From a checkpoint of a small transformer trained on Wikipedia.
Architecture: RMSNorm before and after each block, rotary positions, no biases in attention or MLP, normalized queries and keys, value embeddings, an embedding shortcut, learned residual scales, skips across layers, weighted sums over earlier layers, capped logits.
Training: 130M tokens, 11181 steps.
Each number is 128 + 24 x the weight over its row's rms, rounded and kept within 0 to 255. Layers, rows and columns count from 0. Numbers have three digits each. The size before them is the row's rms in percent of the matrix's.

# layer 4 MLP down, 224x640, rms 0.12, rows 100-223, columns 576-639
096:126145147126150133142146137120130134161093164124152121127134074153109127099179100135192131152141127128162119126120111095147186128135163132145140119133128139160108155112122132104144117113127140
105:165111134157132124123148110142121111159121153103134116126125093196120162141132123151136135120129142146164141165136117153119142131085101112105108112113137152182157128094122131119120091130145096
104:058143135114104130124111128079152082145118106105139095097101108131121114104126159147142117098142128142132080088185166158122111155138128127121109094137138136166163153175143133103151101144125080
102:152127125134139074141125132124093122136086140111133123121146106149102070099134084130135126135113117168074162111119147116128136101126142104105121097120098130132156097131106148165166150138131116
099:090179141146127140128113147117110148169135158104113146109094134117142126164108147080105137099114125098134111108086113136168117139141122139138143136126105142151107181112116129120102109137108097
100:144139118123123142157108101103128148127110106162107102117105143098141119131090104141128128123113142057132088120148139129136156113122109144137102108099175160149130159133101116107096138106171147
099:123125140129127142110138141118152124115120135112153138164144157111128111158125196181123135112156136139095137165081119163144135168109133144135113110114124139129130108162123108112128092110125119
107:073135149112164103081137130108147131159137069122116154140075093103103142122109098102093114138121140155129099117109146141193135136115135086111154121089121098126153138118088152067110130097135117
101:119124141121149123157131132119160132147115114150108153129106112150113118123089093174119112120129145113136143167106154142138092136111111111107100145140124077144117136143131109142121142131140123
105:169137136152149119126127129127114083123115147133109123133145171147125087108126136117110122117115132123142079156098122099108118115105135127153101115109111130138065162116121155119144148123210100
100:113120161127130116165112124099114128152138116141102122079123150092107157111156135114154105146152100132122136130146142101126086136118145133131149082167137162093113146138125135160117107170088145
102:100107087134128143164124069135120149148128088132144104154184134142141164110098121123149096149135146104172117171116103124144149191141102138129146146139118121133160097128122107114112142096139079
100:160131130140103101138098126204138109079158126171133141172149095124138162142117116109124190128156123124149141120117092142109158138133076098138116110101091176136120119134087124136133119150157144
100:136108128128156103077136136114122120141111137132125105107137136190114133127077156146137132099120133182135087119150162116138148132162168159096142149156129138145120128102157130089129152082092085
106:132149135136129100107094113116145141111110174153149172106106116125176137151164092136120140125101114135112145065130106158100129160114127120097122156144094129140092089117150110151149101108137133
101:092198114120111123149112145090088113143126162092134108124081132107147144122113148120107152098154164143119144106118148162158118119117148173105121128135096085113152099102143103145136167128166163
101:177112121134090126139148153131099097128099089124114150089120112121118140131127129124118121174123127158090115146098144147106160099135119105154125124113108136165119136168104141123086119111187134
097:081134123109134128137079155108128129081144114156159130142062109122140132119095125157099143083091102156096117093137180156091143138126124135134102149165172125114143100129117106159129125101179141
102:087129131153140125107122131129096136141136103108122120110131109084123167114119129134157146113121127136143110105069085162158125118136126130105120114163133090132150087070116131148114132099101136
097:140125154149127104153076119142097113175096114095136114091106135136135142108122140145111160158105184110152119113122122171142080120146113159137061121106152100130107128158091133099116070110109103
095:153141119142149124114172144099138127150145103114126076135115117128140155136087116118092144100118110094067076148145147125100188133182097149143147114091135097134105102121170181134146074085161134
096:148097148163118076128128154138128103121133140095092113112135109126156158151130171119157109132114147130146162133136150169133103150097157141121127144113113132144125124173099093152147140103114128
101:123127131130085145108121143167110120181118116112122125091130106161129085171128128101159145094152155129119128086088140099117098159147135141151071114115100157119168134135125129123142159104101160
100:095136109130134132137090119180104152154132143133087123102150150140138137136073135142163212088101100125126157145188181152123110119118110146123111175136126139130116139125154123121160136084142128
104:156123175131142159141171164159162130134092168130132137170115142133137178151123155080092146120179124104146175149126111113108143116111115138126174134103164114135104111142108130138141112148134144
097:113115121079110113146094146151143111132148123128142093107127141138112136169160137134092104137145105124144184133137179101125130110140131118089103142122111143178118130093127150154122109124139165
094:147171117149160092106132110154141119100127126120117157088091167130093106149128136076144117100127099131157093119140128114147157149157122079148135126156143113141176109118147164184155156093150122
100:111116120097092149152109064151115108133116131087135138092115106137122119173125160112170140150132117115115150160139149141135146120151128095110129120105098099123143156158110101152148115126132131
105:179137161148132135123105133146127104115104096156101112126156120127153132105126107142111115136123123150115157155142101097131150095120099153131127106095125111097102084141114163115128105144142127
100:159116079122089124105139149107107124120129091136121156142145109135121108147117136123143095131141153117091148169111106096137140135099130122142146138155135166165119131119131120139101157107133126
096:121150181162160155135083191118114133097096114121133149113112127152135126115127155148152151118141117137167101091135150147176159139118144151085136133138093129131124138117088089130111117158122143
100:085122134111107139132114140119103115098115103101139127125117136113108146136099164152120146151101176151160114113129107173129102120170124123106107104145152153122155170124124121130140131134147120
099:098108141091126111153113160119157129152106137110124093139107095120174193104170102094160104126128094076150140138109143146125132147119124160101133116146135145127112104098146135178113117120098112
096:133145118112135136115139107137133131171072118142107139137103126132094149121152081131155152100122122133139104148116156128125166115105130145134143140089124107129124105130134161135106116150124150
100:099086161097100145106139148123123156133118079096145111130175137156157109115157140157120140110152161122120139152125123130146154135116132153101117132123085146093114136144085113098123091136117142
102:164143128166084149131161127164145109129125121128151137174089129119114138161126110118168144126132109158114169144152130105131116111127105104099140122134094123085088127133153154173155125150131108
101:143153120152122140147138178156097108100118161090135123125126154137139126107115180099164103148121111155095157130118129150179144145148113096095178118125147108082144102129110125113127138143119126
101:108096142168090142180119116142129151124123164116115085068125145124137120112136144138135123124123125153129091094120079106148136116199129132104156090110132138122131128108113124101131143128115108
098:096106083131127113136110124118128156136132090106116168124175148137151124120149185120188115126093108149141124110065104142188151172113104129103086129056098137148125161097090137124152100099157151
096:098147120134151101142146141125135106153184137145145134090173142157141092119130142156161115116144196142186089107177136122181111110174122104184121162092140161188138115097180119142149172123113114
101:101159135120125133108107143111118149110119135150138132140134117113135140131116113125112090128105107126130134163085109126155169117145120124099118091154123121129136115146100137145123149078138076
101:139095092161113166133153145110094117111127149112125128147157075132148150143144125100130125144098096135133110130149148119175126091132107125085143100170072095108142150125118097117156133117113125
104:089120159113172128141108113115164103140134149087102113150103129113137159134145111133115113133085123094132157085109117150128097179130105105123141128150107086109123125138126133125102187158133104
098:116104166128170140118122105147136129135132121130146131137126150074115104143140100140136154148187136172144107173138130153176131147170121107131160113129115111106093098160110112143076114125078100
099:172154144111099123091108125128088120145164140138128114117161142154096155151125137121130084150092146094128126192136148098140143123170137106148130142122113151121110114150109142179149100128141124
098:110135056118128118100138159122098132117133137109148128106080167151138124121134168100107149087116121180098126091103144139151084119105136076151127130065159167114150140134131122128146112117169135
105:158127110072149146105115161161100129141081139113112115135117114097156169160135119090065130154124125082109181162123136160120134102114139094074127132111114120103116115138147148149142151133150128
100:124130158083109137159133151131144100104092101135121119112078117118121173155147095145159113140149068135123040107138147146143110113131110143136168130151114100137142132124109147127158156086178152
094:109117140101132108153145124146091061128139142122117171120111120115113122149104120162101108138159147133111140091146173126142154127174125107098136115118133126092138152112128102131125115147118135
099:150129133085100114139154096175129122128119121140091130135118096118087117094137141137159155094132115156146135106143110110124098137088110151130161143133093102162091130110089126138129136179157095
100:111150089117129143142093114117150115140171133144142128132123127117163112129158133142092141136134145155082126142111098119138135132137141116165121095113179144192106041144117133113098111094165159
097:107163136149080123139171142120120129122125108116138152102119123115138102118098130178149124151131108092143105102173102146133110124183153085123102131123179089143141099103125139139122100169113135
100:120122153121142105136147126181139117134172083152116110116140151086118136120145107115174105104186125124129107162116108101125154088151108109132116182127120140198071089144140114139173175129121150
096:142147127110156126100137087098101123109147148144149125121110123171126109123116157108121115123135108134116128086114142043170081123113097096144109146100111140152151124116101117169141154104158133
097:108079104134098135165144135111120118118096146140099089125121126109130105162144129139086094114123127157114138152124113124119126141078105163095159116130109095125118155099116081145137142140129112
103:146147107146122128072103150137153092146115135136117126119193062161091110133067179111109140136140151145103151141118107146118100132120100116145150123117095118167134125136107112103108147088130119
102:166155159134122096137100152114112161123118127134149130134105158125147114127102139103127127125113143140118171094121114142101201165127153105122102171114111161135103139152168110102105124118161114
100:103113135147082116140098154138155135133140127144164140118143125152155146117131097114099141152121114097108163117153164098103146117177157142126107121112145124157125141125134114112086149105140153
099:152099150134116127112110134149122111165066116133100203146132126116128086114177099139113150108135112150145128174105175085123127125158156098086112116110085104112133122144171125087083143151148108
101:166113148147119144122117176122141149125143120080147110139109115114113111117141117141146140129128130155104137120087073140134115160137167125099111117126111121121130163129123132112149134136109107
099:133143146105152138182137094115082107132096097137130117109147171117132143149097118129116099082114095130110135167144109094127110156113149113124135129140137129141147171147125122123110154078127090
097:163110126120127144142134110111134136137138136204103168150135116128144077102118141106101111108113184144132140187154148134159170105143133117122152092124114112135152117128127156159150128141066146
095:104160164161126142104113112125148105133114148127150112148141100139068103115109101163169137109102111098171098117127113096189134178122162179112112122136140149083107137112095158144083070132130108
100:090104163100165123157104113113110195126143131141165144092114147114151115112118118114156121150149120146121131137109135135128094143140108139158091130116129117117132090114170159120125136079088135
096:105171140103106150102114147138143118112090125184176089143128117137150162157133122097129116132126132126114148115139165102114147096149137148132142141082143148080123146107185112140101192155091112
099:124126130142101133113155108164175153105099107156143128112115211133155158112181148100115157137115112091099144085153135104143116142155118126149145120066162157094082101123142147135160119191114129
096:177122089101110128104129107138095148137114090147127126100107119158142088093152117139112158100152157113118114111155130076085094178126116125115070124140093151077129129106145106113124180138064142
095:079126119104102143113123128114158093131136162137110129114104128138119120120140128114113130122108161133123127114094136098128178165138113141115108094152109142134143184119137100144165092099090111
108:121129123131082144145132118140129132116139133128139099114112163084165192158154131157169109089110136126132103082132107134155097167139123097122128112110131142144101145112137105142158127140135124
102:088142134122147139122041098074082103119111144130149137129095129120092149101091133149159123163125125111111132153107109177140121088127141092153115103141145117159106125173120124145126144095129152
098:110099098126143113137129111149132112124172095120131129129151152180147140105116125155130160105124075112112157121128115116130109127090120115114079162132150126114131140137132112156100114131145189
106:131115134125091133129109163138103127134106088108081118138138186118142142117090157111157141076101079126121169147159128127106135121151130125101123151109083143092106075138167158143131132101140116
100:111172125131111143117112110142113116103124103117112113128084111164106159152117096118137150165161112136148138102126133154140169120156115163130117145098076114150151073182132112101102172126089093
094:099163142093117165144112117112104112138131105164120124160112076113143118109119122137092190125159143135114117143070121142103113115121088153106090127114166092145130117128142126137105155102111102
099:108097119142140121151104118112148131098119155106123094092122151159125107134137104136134072132119109201134134096152079050123107127081116149142084145122111113162128120070194105144124165126142171
099:076118139115122169128103113136148150114123124126139123131160157120132144144116106090145145134138182134134087156082110107138101148120130103159103141121144137125169128179121118103089134161132148
099:138116095124070122124192131095122149115120130073148083084101145162138079132134139162114110135108167139152186090148121111133094125119141159091173143100132109109137171154184157151159124154139153
101:116144092123144119103151128153106133127126175161119115120146198147156102166113118083137141086102142129149142150143134105136127141105119136112122138115116116136063138091177155130152162114120135
098:182111110114146083142162106109126149127169109109158124125164184136157133124104124104126134108132136114181149119137143110150120162132133122106130162161148118114085154145092129171137171117072122
094:083121174152150125136125159118111149135143155108136133106128120127140143110133162160137128120098156096131143104120114124124080096120102134124122174116144118098127115114144169122102150157110130
099:127123142148107114135164111130128123074143118139114137144119126141142117067111106172120125100065142115153127136150125128124145148130082148128161134128143135107143126113137143147168138125079083
097:129096120134125106178105126127113136108149131175178038139105101107146207112142123075157124143115112086074130139121105131090126111100152109105129129085141109100135134134153128161139090122146164
099:113139141110144104150093102099159152145098170124145125144131115136130091128127121078089133162132088154093138132155125127157141107130157142154145145119117142112118118100116150152148120174139137
100:145138130100109069090132115126117086097134137128114114107162127123152159151134094120125138139102118130106131116154119144124150135171123135147124131115093165105161068195125116110116144094120133
100:133117122145155148145121111143119122104147087138138151147132147153132143137127154137137155120124179083148127137109086149101130188136137135116140116115113142139161119160131096120154129104139112
095:195076063141098126113169136137151169147115098112114124149157159126152148099126110128140127082111132120106174147140160122139152129167113101065146124116123124148111103133132095108161131087138129
101:086119140115124140099177087122139143117143108126107123131141138140132158193124157114157141138107149144089131125152106140099079122135151148087132131135081110078118105123066070148165129097093174
101:085151156116132151144123109112104113100092115137130157162112105109100127090132133114048149180126106112119131129128103124121096138134113143157114149142125152133113153080122101128132152155136140
100:105101119111125125135141128151113122076162120133176105049136163165132144065135145109148127109126141123090128143091135124112115113121157108106112117122160136085109105142174103115124168139119119
104:121095121142118129141102158174136180116125119100129121108146114081119181122143118145141135135143111124137131140146098107170100112150149093145152149131166133112124112155100127087097159142140195
097:073143103133149151116114147117126140147129140104129119117131124137168121118112132166161131104138143133132150151142128088150122107126102115119088095145131101126141093124149143165161137096122084
098:104151164152120159108126130148091139143139149114099135126126116118098128143138129101127115136161149119086123152147120172135177158133149127121124142140097151129126109147141156138132124145174121
107:158115140120138148138152136098111172162091124139153103135156067096143149101116125081114115149181098097116186161120097129109147137163126121104134105158130120140160123136186150132166108126128153
109:098108090124114098118139124134148114108117133094188079139106119106104133146104093129124128150167116173111094095132113143120113130129129120117099182124095129134123083116130141149115113132103123
100:147059096142132124134057097136107104157138124146137109089087105091090127096163121155133142130132098179119110119102131142153118143140088180121113162094131120138120171117150115142144115137135163
099:146153107139121098121134106143121147150136158165137131160152116131116100112121149108149135105154151115080184147142128125149126118079135139146114113147119133143140094175167172091108109108177128
099:130100123128137105108100128138113165169129132113110158106154173117110119137156131128158132123129114099130143127116116107135084168153118090085126093126136102125125148162124112129145103149119172
101:118087123067107100086125133128098089117107131163112157170119112114144082162147100155147166095114145107149104081104128121116132135112172147102123090129159112143080109136107145132125158144145136
102:140153123120153144138120107131111132154105121105110174153150171140129160086114048105080116141152102161176094127092104137121160088160119099120125113126151176144105126134136125080131124143094155
098:090131083144127127134154132086118142079125118115140153101081136113163106134121098156128110121156142097160140100129134140105149120140161122124124088156114111130150127123150138167171118130129135
098:121122145130123104115144103148107127133130081176155131118120109125128148101119149113105129127151139157166160114146169137136124158127160126118136117137121114128150147131128091140115125122089075
102:181105125173116146123159122119119169134132117122086162130161159091143132096154135170117127158131147115129102173142117106105159098183121149139119136109118139129097096136098085148141130123128142
101:123107079131110108122108134146159112109113138147140155125141103166108148065098118130163167137095115133062121114126079120153176114141146113136119094140160129133177158110101128140116144136126145
102:165172147066116136121112104116103128098125148147073090135129165106141119125142110095168164120095130094141125163142123097154100150082131150178125096127140135124129105119128148132121125117142130
106:097125143088126147129112112161182091113120107148153128059075127108154123111138147142150146134134140112099093099137146095157140146146073135140085119134148134157121155135146086134121119126119095
097:117106151157156137148153192164140152170151072075135146109142080133114119071125147135131116148097110098129091179125118107111124093137132119124110103128129112122112111103113102117128144078120135
102:081143141135099157121083140123120149115145130123116080098102174111146132114129116128155126181161151140104126079118136117124129124111140115139116160158122127156134126111100102074131106142116123
103:154110105106127144134118120108135180128116098099125114106148106131150094110129153104121096117110145143150141166104101102127129088092151121148170125122110132112136093118129123118119156132085154
097:122087131119143105164121120139125100089115134113089089091127178146142138127157137136099102120077136126120108167135105142073086110089095142203096145102118096134127139141126144142111201169096125
095:166142108164162118085185122132136140109124120159092089114137130106138149164106111137139146102137120137127163126177136137160092126147086131159168139157124124131128114089106167130169132077122091
098:110132148155140119140143170135111131142139092126137104132099141136147065111113110169111148114138117150135132133094111111129134104125109126116147114142160146109147101147117104123096135077149155
106:099143127128106113124154107178154125160153117168139097101092134132117130123108082136140148126119124131126090095157118118108105123115100117115105129104164151149124097094152135140158129136099157
100:170146086149070106139127144114132166126088136143102137097138109127132130115106152146131088131110102124114195118140134136143166126104160089134083140125152141100112142130151130105140100112122102
101:184137157120124112168161114165127120146116143156113144071145108111131105109157073148113119119143136111117144120125146105133105147134108136103139159091134142116141126067130153150167097145157108
102:154130159122144084135113135138141073129127102141105181087115135164077098149174178109130141137141117147142116112137138133128101115139112102124125127117087113109166144133137069150163125147088136
096:059108100151122155133105140097154132123121154183107136126116111092122097119157119144117133123124136126138096119139129152095150122109125117131170100119118118085116170078134123144141102138096148
104:119113105156127133149071091129120128126139103169120125103094081100120144144165156167122122108111132117141086135155148117137128144137128126114148132153141133182133147110106112116103128111110129
101:132132163130145140136104132106157120173125139134130146087102124138105134109153120111138141150103098121148116112117121119130131152094141142097116117117095137115117129097118170168163156129123136
097:160131098104105151083111102108105121089120133156111156133130116142113144160162130168150081125125125169150118130132138136114114122151119115112131116136167138146139136119164178174126152116138156
102:087105088135143134144093139142117128138111102076146158102087135103136085132146146130142125187125114132117125084088119115077140140112133151126116135099124178112188124152143122153093133121132158
102:148121130137117145143127165127101098130092140102145130124136189164090063160144124129091115133107099135111146128146125152108150144123148092141114146150101158123137151126105139179111194139127125
100:097128120157132150142086095105139140106101130119110098123112138132131150116138173151102102093134139110147102146069097137129127124120126136122123129140114125115168135154110109117109111139119137
096:143126166126102142128115089124144171154173100147170095126144127119115113158142134155103108122135114152123157114125135131133152108073157130107111122108131103082129150082131130168165097132057116
101:152114122130117124168121103111093126111132136095075109105140120162112171127114148096140165107145123132102191114130104188116139114127133143139093131153156111142127149113134116125082157136087127